Part of a small language model's weights: vocabulary 1188, tied embeddings.
Each number is 128 + 32 x the weight over its row's rms, rounded and kept within 0 to 255. Layers, rows and columns count from 0. Numbers have three digits each. The size before them is the row's rms in percent of the matrix's.

# up: layer 12 MLP up, 704x256, rms 0.0868, rows 236-302, columns 64-127
# down: layer 12 MLP down (transposed), 704x256, rms 0.0762, rows 236-302, columns 64-127
# gate: layer 12 MLP gate, 704x256, rms 0.0913, rows 237-302, columns 64-127
up236 107:151160123174202089093093112140129113112134140146107083118081165139050124158143130129155083070078155099196123150132116175149123136103141179143146127170133100125098209111110183080124097115159146
down236 106:091122128110139098130162148123128185166141128194123108109080124137118107153120125137157147090157139060121066111174174087094155056087095102103113108156121101157150140145108135118130118172084148
gate237 093:095084193149154108129096146093099180215048186137068112149119132125111142173107106145073088109118108146083112107112103143048129170130099152165119153146094153128128054130170130083144134160141118
up237 096:112169091106149133158150135126139190155071089133162106117157125115154080174195136162145125140141142133135127082158081123111077154113062133129111164086149085099176155117054116174141134124161121
down237 094:121084133094143169111155166135104144146106129080121135113171115130125112099113115171145107157151048159119186080136123128130112160193117126125123128125146149164118065157145148113085111115130081
gate238 103:111175109109124158087087110181102185104163091089143135173153108085073169167124140118125148055144167085078147106134117106108143110116146176104138146122139123140104133139089182139147088126092132
up238 099:126145118098071157107089123156104176122091163133144128122121154146113119147142138128081117138131083122080156182090155048131149125130080170125127186165179163117142137130111191136118083127083108
down238 099:076150079099088140097130105171083121165175118060096133100063111137092149121133078127091111142078069134117054171174081167132148152087101088163157112160073120152165111120138129132156152124098130
gate239 092:133114146172063104079086183131188099128178113106089131117147131120192135186103123122170130153112178107088145077135135114149104117180113095145118130176115136090195186144169116132174085103138165
up239 096:096113100117152137136156128160163149160148174120114143093117087170126159096128115166136123036117146129125134146153110094123091148148122161056167108039163153123145145065146153154120142145163137
down239 098:095069112168095090090101204146157122111139118120122134172093111126112117159139090125132130133152137132112235119149100157137100147144115144079152121123080151102137195126134110103128143185149098
gate240 099:164171115099187202146109155084133098093116169093160140118151155114099150147160126173100119188153092088161145110108079109136130110157125137155197070096153111132143164133127127082179096125108090
up240 098:151096061128183100091145202092140152176152128180093116115112147139152141108044185114122134062121146135119110140206160146125151127161165131132128099121136115051152151150136156112082173161183139
down240 096:150076117112117142122119127115135120154118067083103148121059178140161032156137128112169110096169145176151202086083145124127055146172156153111193111117166116122143115178135115147140125148156152
gate241 100:145118117142146108077093068171165046065141111172152101110079076150176109115168166134129137140089101173087121108118167174135124126105140138132174126125106121112096113149157141109241080093146145
up241 103:130145163075141103156171142139093125145155154170096099160101121147159127104134186096078100115130099114104131157098133141177097164068143119137220127076129136158129098199093094110120173081128148
down241 102:072103155125079110127130106110104115132136140126140105150102145150117138108161084168134101124125071134106111063167145165133174114081103173152157102136143157121139089134114148163129151143141144
gate242 104:096082072106078124157121168159151153152061133170127168184142089063128128158071183160121118137122141131118121210061139116070108189163149113128095137127129132131067133127161124109091105133105149
up242 103:144142152154110060078105092136121119129143084119041197140144160156102152129079101112131113212177150130166123087140149117143087184140089085110153187143117092085091143117168144150158073130092154
down242 103:162114189109109124141124130144115126167160181113101096111167108185155131139127152137116177107115148121086204122195177139113110080113148139092126116122091110159155152167080090165149159149070156
gate243 099:156139114101179121114151098122108097137107212119169161093110086153106067098150102129156123120139114117149178165132145131154093101160171153093186069133109120108164129120130149115173084138158129
up243 104:120079103124149137186144095121081082102114107131102109191115156157162172199153119119131120112167153086130126093083186129110116142109145121101047107154164127119105105154096135196153096131175125
down243 103:126149121100129117135121151074122081111134165183083113153138167097117096179139054105139124152120117134158110068085147128114113139117105136179127127174114150097078150095118095126132092095155167
gate244 104:142108112126087096055089067115117141147126149116171123120099154137147213174142178134146100136173206099134170152112173101176109148139148083192153138079147174132164163092114139200160149113093140
up244 095:128164167134136128070091183069157101153161146124140178075130124137134122107216183141096171148177076137117130119165190190200127083143154105093125138100160184122132142137127106107118062102094168
down244 097:203120133123081097076136193072100144137133166144166163078105097117116113108111153156141133157107089082104166050134123121085156116136068153205095105154098141133146120137144111147148107142135154
gate245 097:110133143114107117170154134117116097157159078114154146097121047127131172152161091102130133100154148174049173112107055142157122148158120134060158087137084161165120154108030093117129114103144100
up245 096:109095080123201132038041113164118111093088163132115134183168122089138096146130136101186180100156140149155158147119117120115124188166135126109085123115104132117176165159121162166166097121130109
down245 093:121112146118175136043086143150182045164085140150135163118205138136132144145135103150131142103117157156152139121145097119109156160183071163083102118120198087120189156119109164124111104079167117
gate246 108:124072085112091165095119100149116158088136141143123112116097081082094157096150106130162081107148141110046157144131187174127116123100118108120207109141077122105124115193118114132117127167177132
up246 101:119055114157087114148155179142102116122156169117149173141139099111120143106153139159095092099136142138062134111127105148129141168121199138146153168166112104148255146183172147092115150169120125
down246 103:136144137116177124166133147104116124045175133151161125113128138126131063130132165144055171192116108140119220086106139068148087112116134117155098175142134155114163134113111098156184101125118136
gate247 097:160080164144111143168135116143093186105161097169162129115138101090113186092147152153099116197113107070092160195117223098118110153105171149145043125145183135115138186168121138130178122182137179
up247 101:118103188156099137092095119118184159076166088107134130126088103120152123164106099112078113127095131154156084128170126114140140138077143056114160164088159149076122153056096160101113113137131093
down247 103:089081109223143125122104164076149165118100085152056147087151152153096090120122141133155130028099173172185113121135132113133115146156122149143095137104124051090095107112153175142147139068100094
gate248 092:122101134096176125109102118075080136092181106140120142080153117143171077136134141105121106161110114117165116134110179156199114148161094129044172123165169114144061105130154138094130163117159169
up248 097:124089102113125127123142151164183171128118155144095114144102146084161085127152066122076092150146111107147092142152110103101167146129147109128084182170087135080122104152140132162078112148084166
down248 096:165159156177082130129101135081105127135076120108142193124113120113135154140188123086148075141139072151143113121135086127102124169076134118167160096100060112133122123140144122116135125145079126
gate249 097:128069139107168128136137131174143153174120144120084077175136157130158135150126099172124134077111098189064133110180193155116121105109118119115166136212081090185073121142117134097160127212101104
up249 098:135152114146103115097153085157126148156080142090116129111072119202148159130120143207150128083117060167138179163193122134110143063137103119184118143153122071142151111111094153153126130119162058
down249 098:083136085129155163155158125132137166195148122069152151105111180081125129165128149080157119149128132140131038124215238071205104205095111101122096072108095164118115107116123147180099169118108112
gate250 105:134095171149058143093137096122122161123108148148106160097147124104148101177166072134159155115122146092104175128099167149057131103102139103135141176104048151103123137158117079143090127174133102
up250 106:101062144153124097147137113099122138124143141144068140151118161098104149165155136150132138122113109141075115101059164124099104163163165111087125150139111146103108167175166086109117084125088134
down250 104:161103172161136143149183164093118111172124147144109146164098090150137160160140142135180166100181133133153160121113099134127161148145135121098107160146107069108113129128141078165164078080113059
gate251 101:190088212102087122125152049150112162178095124168098130103148112122134141121137127088078161093131152173122127175077147064131115086109147116144077153125076125104082083162165078148067122092131129
up251 103:108129172148127094130057105131107132159080119104126123145117111119151111120099110118092179100109137105088123158220099129100113108205158157111130110133095084108113111053167031080150129142139101
down251 100:096163056083110165154145152140111142123143065125169118128109120125106132116104096123174144138157088142194149087137144174111115103081073115118160139108083164160177166107065132129191135149083125
gate252 097:103145065128126171148181125120178082183115108132072113085127142127094135105131154122124185141186115164092110170128127101115170138136125173137153033084167116105124143138160164132169090111137162
up252 096:156154125122123160152137132095178105147143108184147116083082093145117139125106161154181114179170092122094097164106121078130139196134145150217209081160194169115120145131100159083135093170184164
down252 100:070140123122109128093143165135086173178136087126163105101121127143108112108104112139130108092099110091159142058180153120137136147150077128141163162166159134122126104173120157141081178169099137
gate253 095:125102153164186105135129145159119125204143110121093114102159092128204137085153102075164176105195136185096091121161112127084046159137084134099130106151149099090152211140103114162124094136154077
up253 097:201168199138141156141147145090078104127150142133100127110097119123169114078073111182113122120103152162162144148113071101115181174147102110142135073162142204164103115105119140134133119168116107
down253 098:133121112053124099182126160154110100144102144128074086188111134075155106150187173131076078090120102095148143157124109121133112124144180105091102114120146130110107087160095179178123122106077127
gate254 103:092067128106152122141132056228159110114151146137132105137167069094202178139121106097110139132127108157156145176140146152088117201122123129193173110085126115163085114121091162164203102164103130
up254 095:133070071095156089115109123161126125095133203103118179098182111103139160146140119109113131084087180127155099139168168138123144140127108187141121097108121148135081129144123116147186140097105157
down254 098:098167159078143125147154228076201187110177174141109106141151142164124119152128065104136116138163174096102130125152113081142159186123089173080064157142103072134111126098144098178124129140139119
gate255 095:135138020159127135178151170166170095085079117121089132141128156163122152150108164188119096160118160095112137133184107114153083123114195140118094131153164135140129161182123164099180104131104090
up255 100:187143176131137113121131106144160148156109138161152100087119176113110107135096062157115097142089050138108158155171156131141105101157107137179169101136100140141088102154173084146126134109104165
down255 094:125102106134099128093151120143163101067094127065133140103108125116152129143152181140105058155150111117157178141194140158153064145163137093062136137154214133105107135171100176105138079108144099
gate256 098:183090092124175125159081080173149145130144174156145185131129073139172155142153101184121117134142209131094137152133140097151143079144144164159164101132103188154150181162181164138145077075145102
up256 102:145180115116182147164136105133113141099067138142188158156140072167067102147093119156082093115139154143115131076122140120063112065129194098171178112143099119097131116173155132080090108119124108
down256 106:156155143117146162129127104135101125085135104129172099128125161148100109111141101152082075176140150132132096048186103115114131096105155109188112081089121153101199116169106122136134138122113152
gate257 104:180120075159117113068102131119082106102091107168116177099118126176135105096149090171143045117148119148121138153095147113100032156155154170150123058157109157128129156140163146148140130160164074
up257 102:094085145132170090140143176151135154110126157140115109161129112116098137110025126103114120168128085097173132077109085134055127154204151094144127155121198120150083120153121173103108102090099137
down257 104:108135139135171107141165108148135118156157099152104087139139160117077153120113127138117143087139162138154096180173084144101093065084084148163144166111103124133080164189100100162150149109092160
gate258 102:131070095104157073162114142159090123100104166121124125125132156132111147081145136080118199097143115074076149118119147178140149146117117189146111080119119178167147162123088047084101078161142093
up258 106:146104189143119112109171075081071111136139132142117148162212082119152154214160140181145128113102137183129126110123123113082101148143129047101178151189175114173145086134142154140113147107121154
down258 105:119158150080113152111117156096171060173182175111132118118099142136107154150151124118118117131140101187146172090063146137124089213077089134137140114113053195121126170154137163102110102086132067
gate259 103:134134153093183098137131166134104075094099157084117094142151111098123121125127072085131113122101139154153157192174126098165209117082158045119127051129073095127093090148104104144104108166172078
up259 098:150092135106155074163137126177056104160137131166110174120108123204106084122175153155128076149124126134135091100119131191102127128134168124128094118160145125156115110200173118120156130120085079
down259 099:187137112134154127172068160130109112172111172118146165137146108151096109154145118109138086102147092120126080150091184122126145182132124136161135126149098182098057098115173129096147159168148100
gate260 100:159132118108134071126088180172100136117114154141065140130137166149117113096149118107199075139164066059098113083077112130165169123114167078090126106133097132094198145093096156143150095119085159
up260 097:123113092083061105118157130137120104117129168135146116108241162094152158095147159096152146136148124104137095153134135097123158068182178191123177138109099118202144088147090120074124198087084097
down260 101:114124156176098101124147171121191089129169142143135071133086168101142133097111139107077132070036128151072127147144118157141146127127170102099104071080122127159069124102149099105157084137057130
gate261 107:203108097118130112180074103209118063187133165112101145151145117153141134122185132090129188119104149149122174089162089173140159148106071184122144165144171148111140120132133173062173073094126160
up261 107:086102144111091130105080124099067141071104107075123109143136160143092131152073125102181140081102190117154136164179105138163095134175105158103135178124126139139138121133115107104082115159136141
down261 107:163085164136111142139119098054108071088088134099133147160147145153140165116152165090095150161133165154118199099063146134077079082122170114138124140120134108148097086083180125102178135080186181
gate262 095:152177173168119098134117116116143048060091176173151144086128112155218115129163019112153164154146129138172112164114069164101151139126152181123094097164121151123080089100098110137114105094143121
up262 097:124130135102104145118186140188099144152190168187117089139167090169135173141110072089164147098115170140101131041103128087129106121133146152158094129153178144119104133059139156152117137105151054
down262 095:133142155130100186134145168100082163181124152082103093093175140120121162131076122092140116118145135113146111146151085111100136096124182138132127088117130077128150116089140114126221114152090084
gate263 100:124145081141109128152119138151184086119178143150167145056115137116129140141144141127172098166174131107114136111182133146109109135114170123083217138101110111121178161155120138139111148096126055
up263 101:158087148133063089134046140110112096113088122137128107144174104105051142107135100059115157158119130168100144108095138118039095141141154099129088068075181134131113142149138082127113131087159137
down263 104:175102100154058103107132122150128062127164104093154127108094103104102091126103155161117173100137117151136125172110174118143099131138170126048168063121133109109138141113122069101106147140100086
gate264 100:140076108120087096090099157135170067154125119140131157111085139103180147110148148136136198131193148089104135141094170154068148161150099093185133155131079202175113108131098094110118135145132111
up264 097:133145135137072096150113101202055077078115106156143111160169147079176089170135115093064128134096110145117107148121065085100127151170067145133085118127128139095145145160131123156160119153116121
down264 099:092121108162139132121119083120089163105127134140156117152130105078149072147141139084116151153152119103151153185141122141096163131197090041120147181118105131167169135138182115112092150167150079
gate265 101:142113133131133146168155163114141037149140112183113096152104150126175128101096168130154162161221143104113122138094113145149161060113149114160129094111087098133158104186159132144150125113108124
up265 099:113131149148156087148154132128110108154125128077113172132122154110175122087129148113149174151107127165061128174120148162129094079144113139143122102181093147117148207128092131092134119177146117
down265 097:139117100137072082163112177102085120117142134205069091134121129118126181126142134152094103156155084106119146119109061093145120134114167149133066128144132117118097154198120104118157088099129156
gate266 104:135135091211189102129151125152098138072146131133097158110069091127151091184174090101153135079124155105110158136104161119159092145120133166126129015163141110056128130143129158151135176090147149
up266 100:133137096118088135178113137158122096070130117168164081097139097138155168147143110091155082167129107162141065112144184158104158194100181140081117060169056124109118127097138064161129079141087107
down266 100:171156127114150088147093118108151079179076139161072143108154033154141116084141072152089113176093135166136137132103123132114148160155137124115133139127118095184165134127184084078130095156161087
gate267 099:137116153136118138117097152142122104146171133134125172075163138154138147178088081153117119193098128180160127079135089112092188081123135067156128108118150188132170128117088101162126139112150112
up267 102:113191170108113083107119198199100169099172126145187136043096130101135103139136142133047128100176094081097136122129122108164106114109168171109109145043124193106163137128047076058110117132121154
down267 101:120137129174113170125177107134123075140107127139129123174139119154162085111105102161096120125176104146115107132100058154139127128115101138151163097079122106063104175176126206102164152105102108
gate268 106:079117129143109163147131115196169128127079189093121149153140107132160114108058099153149129146165130107095118144120151068107105102158177156130116157158123142107099097200099118190153141129160066
up268 099:140117111145102132167157112183110143135169092092131095083122108118120091143154155095069044176130073109135155141123154125141117083183108119115135156133119133082130121160078053122103103132143178
down268 103:138123107109107108152146169186143175179124105045121155121084094170105058097142139105147109119188153133187152143147078128107192126146069167104086136134156122125141104176120085132136109171120180
gate269 099:136103107088137133146168112102134175120152138164147135167176127126139096115123082144150118096154101161123124157156102135077137102105122110112133102125172165112110185161095117192128157163082132
up269 102:176085102096084159157151068071082099162105079075140130094092073152195115111122128095107085144135120146104098158136149193181086103090113070120094137150167090120097095151161120077173149170150096
down269 102:120138155113167164123079101104073162132144124097144096181183161143141114096161118142135130098136138052097125080176117165150137096123148130173106096113118063152170130143113094057148112112159140
gate270 105:169115062084132122118139068157140149128148136094062155081058123085136222118220165144116102141117144082163113153113096140131093080151113093104162078131173143118114133125117095162124135082071107
up270 103:172170113161193174115101095130096081065088110121155099117180119121113127054106078099087111189165088112164098110145105127142114107097112166098141136147184118124042111082135101205134140063089105
down270 103:159167146107089157117147118090091143131157183085102107080105128178138166105152116158117132112125118085153116107110157167146140139119163080141118126104148162103108121125186162121157144155159143
gate271 103:152135127149112138131145114119081051088150100158108104104123101174146149105130169080110134130116132126131142099149117121141126139128113114110121155087161111128141114186146162181157117146135137
up271 101:114102108099166110146143152133094119085138117124137137074131081146070153164146140102141140149123154087081136204147190142109145139082132141106148161124166141104132106118139225181137126201116209
down271 103:122134126129121107074187141121107101142123158124174113117125128082130169177170112131170085158143114151137100125120182059128121138145128148134147084117153139144129155157136145136094120152148118
gate272 100:149134138133130124047122089127196090164141087093127163176133105165172099199113105139124135098128098158071156140154202130148129143116128124090201088044104058107133170129146085138111135131148106
up272 095:151112159072103120119205160131171106127197127121135166181107115162154090157126142184110073137158146117150116136125109150180097128155198093192151221153115139136122150095093119102103132108054131
down272 097:180188139131150136142121131080141052120093125094190131115147176137197069151159123137065086113109086178130206126132157118096069140109167134161120092078165119146177156156155102145121111097147144
gate273 101:138086133124172176148165124160185115114153135100128069112115084123122195104128175103117177181136183072178194088093115185147111122189095126133125142135149147117162111110123140132125094109157115
up273 108:150159104170117095124093095158107157146159147089181127120129159169071121171097112181208112200119153060163117136165128150096132140125223115104137159131125141080147152163145109149107140127092142
down273 107:076164167153105110119109130148123101122166146167165150172134094164105166182135095166146134141131119125118228087191118144083090144064113149119115103169152109068106169154094099094079115073076163
gate274 098:152146094123164102106143117124099103096094112159161131053140108151166188109126065167161094144170169146131147131172124097127170149120138115103147130087074158119103115120077100144110089135095153
up274 099:080095114118167196128201151182124127080147132087149140159136136091128149136103203115144126142152116089155106160091130165081108135105148132177143067130130136131140113097148148132125149189202154
down274 098:129156137085149117151108108116159098199165077117134162137124145096183146132138077144143095117111133098138116059217231078158168175138120097110214118173145142068088184150102058203111084142155089
gate275 093:128103076124134116185123133164160150113153195082151188122106054110152136101064192155122048149094101072122175195112112141169117170135162129090143128135116078124081168150109179131122131075171139
up275 101:148110131169145128157121122149093088137112131153085090140091174191133151127112140172137089148134112062154119088158122135168098152157189083109147164092186149116148161140170190103163151117130105
down275 099:115130134079113086133093121117153131134132165183158104152128125131150084086128173133205117106141185155100121113162134157167137139068088153160149114132152178110136141135079186129142110161126153
gate276 105:083111077152119147140113091179170174101127077123084132122145108100070151167093137138110098154129139107106113138082112093149136181163138150183125125189099106113144185129196154066133076088129083
up276 100:153137115150150132097085148202159140125143086141115138119193099063094095104126124084111112145150143106183127067117095197109111134080096081117129130116116132116159104142115163140148139127155209
down276 100:108117153184146132141117124133134141101124068159124135147051113098065095178100183128140129168097163086109157075140084125090111134147112101140155121095121167119145110153106146123125130178151140
gate277 095:129078068120126108212162118122099069146114093089069111112083120104163145200087090105131140171114161110153137164051082081103110102188098127111114082145085146142137160168122154109148121120088144
up277 094:118131088131149135206167174135160098081139142128083119086081063135175102111083153164096120112116103133157144113098078095136132121162116148146062107115110154082094220138177138078135088132137126
down277 095:165120156105109124163148112083101183100146135125225138148129133119089124147145074178180066160117139179120058136108121150164187133132156106099183145119094079161134125163108166102124124090109141
gate278 102:132091180136121176144150098135114151175134166090144142120140130160119128129130071129214150140126143130153193125156092141049127185141142156106123115175055163062137127178075178078194138121136103
up278 101:167135178154141140150121103139086066174097176181153092145156107112149168138182140108096108079138153112146098127068146163104057156162172082174136102122134165095131162166102172086138177129160116
down278 102:132163153149153206112131117104152156085129153166171113117144093110121181126047175148198110143095122072129147113164154122141103131106054113078069139135130126156106090143165098084158089122153142
gate279 104:139111120129116126138127089188141145131144118142103068183109118133170086168175121137125128103162134119135185173126101134117112154131062147097096095139145163160097195061139190098185071065130114
up279 104:153131144128167138120116151061109195135158150127094107065089113125146160112048124110151095134118135148157085126146095094132151168129103182137154156122113127116160076142087163147148140112160164
down279 105:183123148119175153197170154146078139150149135167115157123082094095188142157108207088142089177169144127117186119140089073100104180149128128151168176140139187131148168127082096123141139098071139
gate280 104:085124104132120120175080079178101135212145100125106113114177133117108130156116124156089171095155218134133129125134138052159157101151089093112167070156144170190113140119113144167144116170120105
up280 104:157079137139095071089153218065100160120150108081151090123160181123126116079142204184137105081131149088133124101179110074184120130122113063128140181134116095154187149113133107113146114110101090
down280 106:091143107145134163145159109135178182171106113095080145118151097126176129130138101127105122067128100133180147127125128103151163090107142145136180133144158153160190111138147098056194109143154133
gate281 089:135072082173138190100126090126110190102114097140113088100101123101172221110173113168155083140152103090073123160120162085104150142091119088161169146132100145084127102156119122174096081145132105
up281 088:087127142156094092123108136119075161104122116170110123132101120053112121075170127125121114141136151159132124119194140121124111179095143096152143119082124107042157052118157113139104153177168167
down281 093:108149119131060118164094111097120126195146115086146170163107137095170115079131119127090116087120162194124069170122136175115142152136119138110135140115143105160156094072152118117078160137149151
gate282 107:104148139156080163117102104153157125129068076125127122153101130123164167154148125148111191097163167152099178080067159101117093127122110147149090113181128126157127120106123166147095160107112128
up282 109:141129116137156090100126108175159107115085005125085085109157169152110101153134142079063150122156110148167169150143138153182140127099107087083124060167120111168056122165121157117131173160136119
down282 109:082180098104125122102140111084106121180157091171155136039110131149085151098076101106164120165147157175114103085123126137080120139100134096172087166109101117154107111114096109127179199122122139
gate283 100:204142142154140129133100120119206071088159125125133101153104156143174150191139102151173045100144111091137154168124147181127125212177130091070122106096125090154124164110106122140070111115143127
up283 099:083119139145119152112118127139097109096111068084157127151166153207124182108078115046108216156123177168103152134168055089103117131145129106117126196150103111163079104146096123125116163071125140
down283 102:080141094147127145092189130124161130119141124103158140149204143089181094139165121124161133109130188105109206137101136109192149149124106186158100127133127125105173139093099223102137176085153094
gate284 099:150109136129052159169076139157113104133122186111140101048079093131085083127151121152128091111112131132174132103110152048161072161136136085127140161066150163097171140156105167094136104107132121
up284 101:142105183136142086152144126163149161100155104176071152160086135190105132093145105141164141087172106132163131181077132141084165106118177080132139149169070077118101176158164136106122190063106106
down284 102:143116137179200099118071162129145153151129110111052165077133084112186092113127152152175114114180137172141169099074097207106180086151115132099157127143191160180124129125101097121092101177136081
gate285 094:123076083078151155146134109130146097101093154108157130157176088083149151109142134109168167147099118129123155155118140171077185102151182150147106143112060176148091147176094148104183095110117105
up285 089:172179103121079154144070137135099104121155024118084152090094100168153158127151098143138111148184136090110135060205091115152117104096041143135091109128171081128161116088109109172126116125158107
down285 096:134123081124131148162189103102134134149169128168150117115144158162192145096155088053132043163150115144130125089128097173089135100169150114127131179111142155156161141149076101124163116122106098
gate286 091:165117146058113157140112100125159143130137170160127109128119114106175164138154116142173142148139179149115162113164202091114119136154086101145110107176120165200114147178126143167103158147043118
up286 094:089133104047079106152128141114135186101156134137180149186133113126113164130100143158124124108085118160167155120141202104135151151122113047153154140117188130119200076162164116138135171150045155
down286 099:171129088154098146138146135161057136095163150083176180115118138132166092101110139113146165156090104112126174117147122156169133109152195129203142165126156109119184108093142130029125111111180166
gate287 100:126120092137166113108091132108139112110183116099147112127162110084110173151161116141106144131126165145092145201114098041154128141107097119128137133112121188193138189170130159127111112102136165
up287 096:102133154136122049126123161091088152126130102147140060167180094127037124133177149128107057155119080199159114124114137066194119118106129133095150127072153081136174149114156141099120150111109142
down287 098:071133129154093121114123108050092179122091146160166116068162105082075154116144128116114112087122133172163127088103133139155098091177122129189129131131161116140144098149163126110056132096102138
gate288 099:140130078157139177132114144132132106156120142123110138075034116208141115128132119140150116123110162145156108135160106182111145102104161131123181130175109141109145148142099155134119161066109057
up288 100:142149132109107109163135172114127138095185177105143170197063074171135184167170143104186139104142122110085171116165116083084157150106124114126149050089141099067155055119172104137120065125080119
down288 099:143151172102145099116126152113138125139150113090203112099093141094140086130177185099139137167118110179116116141159121147091150112054195133144070137133092134123107096113142165082158101095116076
gate289 098:143079060108141145137142122141129161110126194131120117064114101165114161138125091130116164118086097096193180100180135103101093102172149131144129154181082144164078141116079161119135122105111145
up289 097:101117138128130105139149062113131144148145074086115108160057096149137088106117121181097119138156113133202118132207165190187140144116162148077098161140110160077117159126142163129151050115121102
down289 095:154170121144147088125166100154125204168147138096155126174144132100093139149112093071115089141102159133110234139060165141116182158166072149167112109121157141150114115133167105099117146120146134
gate290 103:131116134148121150134117159160125096106125116138111102178150113160082165120115107151142162062166115172133109151077099105160083155164135172143158154144139121147222152139152139157105080130166078
up290 100:161148093139171110104161133110165171149142179156129151099109148140190134142153119048147124150117116141166093104114158124131100167174143144101170146134110168152108140124110152114166139106065133
down290 099:112072104110100098142163148104106125118124106151126171137135143115125104092131193159137136158126137086089179174168145165162158097134147104108170144156093171157100115133126145175116095121162092
gate291 089:110112109105131127127111112178124168150111079105162077085123113063128072102148127128126161094112183133119165126124162136097123158138111116100200137085151157184096109103135139138157121206139088
up291 095:125167126162062113110118134098137064122091139112110139160083116188142151132148102130124146135141129132107181082158143141070111094075117166116120162135055150115122136140115073118085186098132167
down291 095:132131123084070155129144119168099121163089063079124170137103208122183095132162133096164069160147131152159069127131154117089116115100059151173126147151116099125158131148130108159140158145157101
gate292 098:146150111177103126159149084154108079150133141104162115154126138145165213220137127131084096128145119122085165137070120070085156180185179164135158136131120121115167170117100087160169098126130098
up292 100:080147118154067176088170152109073097131125125105133058186172144100175137115120110132111099099100103154175131130100124146062115121173193157151173175151143120118150104132069150136131128199148138
down292 104:099126148077145193108199141108122085131172127180136073145095126136162108082128199153111178087138115088167076139115118142130164117156139120139122129127072151177086078083127112110130158173124167
gate293 100:089082109170107200156114111190131111132130159114079077110091064066118118048162106150053078126187093094103175079090109127152117080109102127101167080103134133083079123108123171140177100167165169
up293 103:100119135097144074077121101091138129136126105087070037084159135165116123128131112129138159159140150146153087140173114149153140179128146075107112172135104095148157124116198180129115116125078108
down293 103:143118142067111151143103175150113134129157140088097085126068145086159100149121157118158154114125148123101191079122196097191127175135154127084137050088164146118132153108151106148132155119079174
gate294 095:135152096156150128095104148116182181077151164154121076158183100116094167125146036158087189105103146099132117088123137173180132169157083101184079130088094164151085158183075162072149146087148108
up294 099:160169087127143100129082078119079114113176155080165139153104158124116148168079106083129142072081094111104139152111144086132087128116108103110112126106173142080187122189128186114132119171178122
down294 095:124129174156146139153114100149119152132145138107114127143133104123082097146124156096072130143171136138138099090109101153084131105168114184132141096136137126111159114117137111135108140117059136
gate295 095:139118138126087169102120123146128103164179167110137083113141108100145178104169134135065128135159150121129126081077121124101107140128182162109081081143176175095163174110166173076160122071116105
up295 100:114120120087145090173145143128091139112141208122108122091164145131062146156048114091142143130150147140145097110132130097105117117130118179115122173164111153180194115130101134104155133201086153
down295 100:210077099166144133109122092094113133136120078167121141145103137083183124134111101118149106156137116144136191143124093161113162140160129123181140104115121151131102090084099127161138149147127098
gate296 101:175104133088160137094111040142167148131166165171106115102129097133097145103196115142172118103143138104123137101103169133116101092148126137122186076171108135129125104132176129136146157155119118
up296 100:133084095129120145077155220121195112113095131238184117149134086123124125152099205177143085119117142122115119139185155158116128128126146144146093123134152126079124132104172107082136127165171148
down296 101:148185132145171141133099070147114125050129192043152143199153155104167085106125134174112133135155157122116179099108124120128097058125098153142134080110097128120167166154120015164153132156113143
gate297 100:093110119142090146154125133138151134141126119194114171160122116159171162117167135135148127143092100083117169177133177114150176124066100088129087127076108117112092170161141154137106072161109088
up297 102:134190143151124189073148100171151171127133136103104068138115205126101173126124140064122140112164104079179114124126151165185095120128159146163198097113155080189145133083096110138205130137082156
down297 102:131129134081120166133192059105154168173133073177140101091153132166118094152111073112129128132127081119149181090168128070121205129118193116127171101162165174166170164134169084091114094127097108
gate298 103:142150117134180099169096138110121173198123151028125144125114122119132138165161088134155105133146192129148164135101181155130096094112168106138207102098164146097172163083105144100167115132173105
up298 106:146126103118108105168085145118092081082098165155123171111099116154136167144097204165108130059116165165105110077110121136092105129161194159096111158156123118113163121131125126107108104118104188
down298 104:161104135082093143094078142148115110095156141211053089164159108133148165126131184151137109184109126154144151098143150151134098100145093106125092144143096124125067117195135071135083116169137134
gate299 106:117197142153095129182112078136136097082116072121099123109120158130091115124138139125116135220082148125089126150145139081165226122125058115158134100113105162099144125209166155122194119088127085
up299 101:119178143119169162063191150087051062120138079097093129100092118112133119093113111204138055132152133105127141094114073084208135114136130070147130117120161089116097163130127123122156133140151099
down299 103:079168138176140147141164124082149155131156155115139163138188109119147143056101132134053071107107041191160123091108108125086163104130112145224121121164120117119123152084150147119145139091125010
gate300 097:146075122184122137113069114153179102171160165068096068091116123187192144137140144168093156136135167153140121166092125135116099194152165140150162153077130102135129170088127158145160095129160172
up300 095:105089126085143126145143116151079105126122109167160152108145081115126106086132119129156074108118148128048130103121135069115147129154085141133092103186119165136112096138105122191069104116122106
down300 099:144101105115178112114134149121125110140205096175153094137191091110130142150116137114107104126131089173063157118068099080110117144124048151175132089149150166148126097151074134129114159084138108
gate301 106:135085096123132175130116125144142154155117118180095119120182151115121164123126156150095205108091155128125126137139143091139110168176076105169087171196164122117087191117119127095180135148144109
up301 106:184167150159094149080095090052142095066121154123156108154154114118091220106153060119218149231158148126098135124123132188146108150128109125081127111116112144103152138086108159159188153064101150
down301 106:135086103138120149155143126135119085115171096123144116133145103100132145109200081127118118051090115116095068172123159151142157165167130112100125120154107115072174161147086143137162121116175116
gate302 096:159141134206185124128088121090115106095141133169159180089105121108129126124133166151149144140134098173046131096114172118062124142123189080173099130131086158103097151143126179138082108165117136
up302 092:120170118150132169113140134170143188152141116108069091117149085157163155093115119100164142178132185109150177158150115049164107150075125142145164188128194173147108111161094099162102133099173108
down302 093:104150090156163129065075143113160125174147093078118128086150198131104181113133115134180130142161104142123153084171130117077134121152164137168149056137103119081091115154109183128098103156139091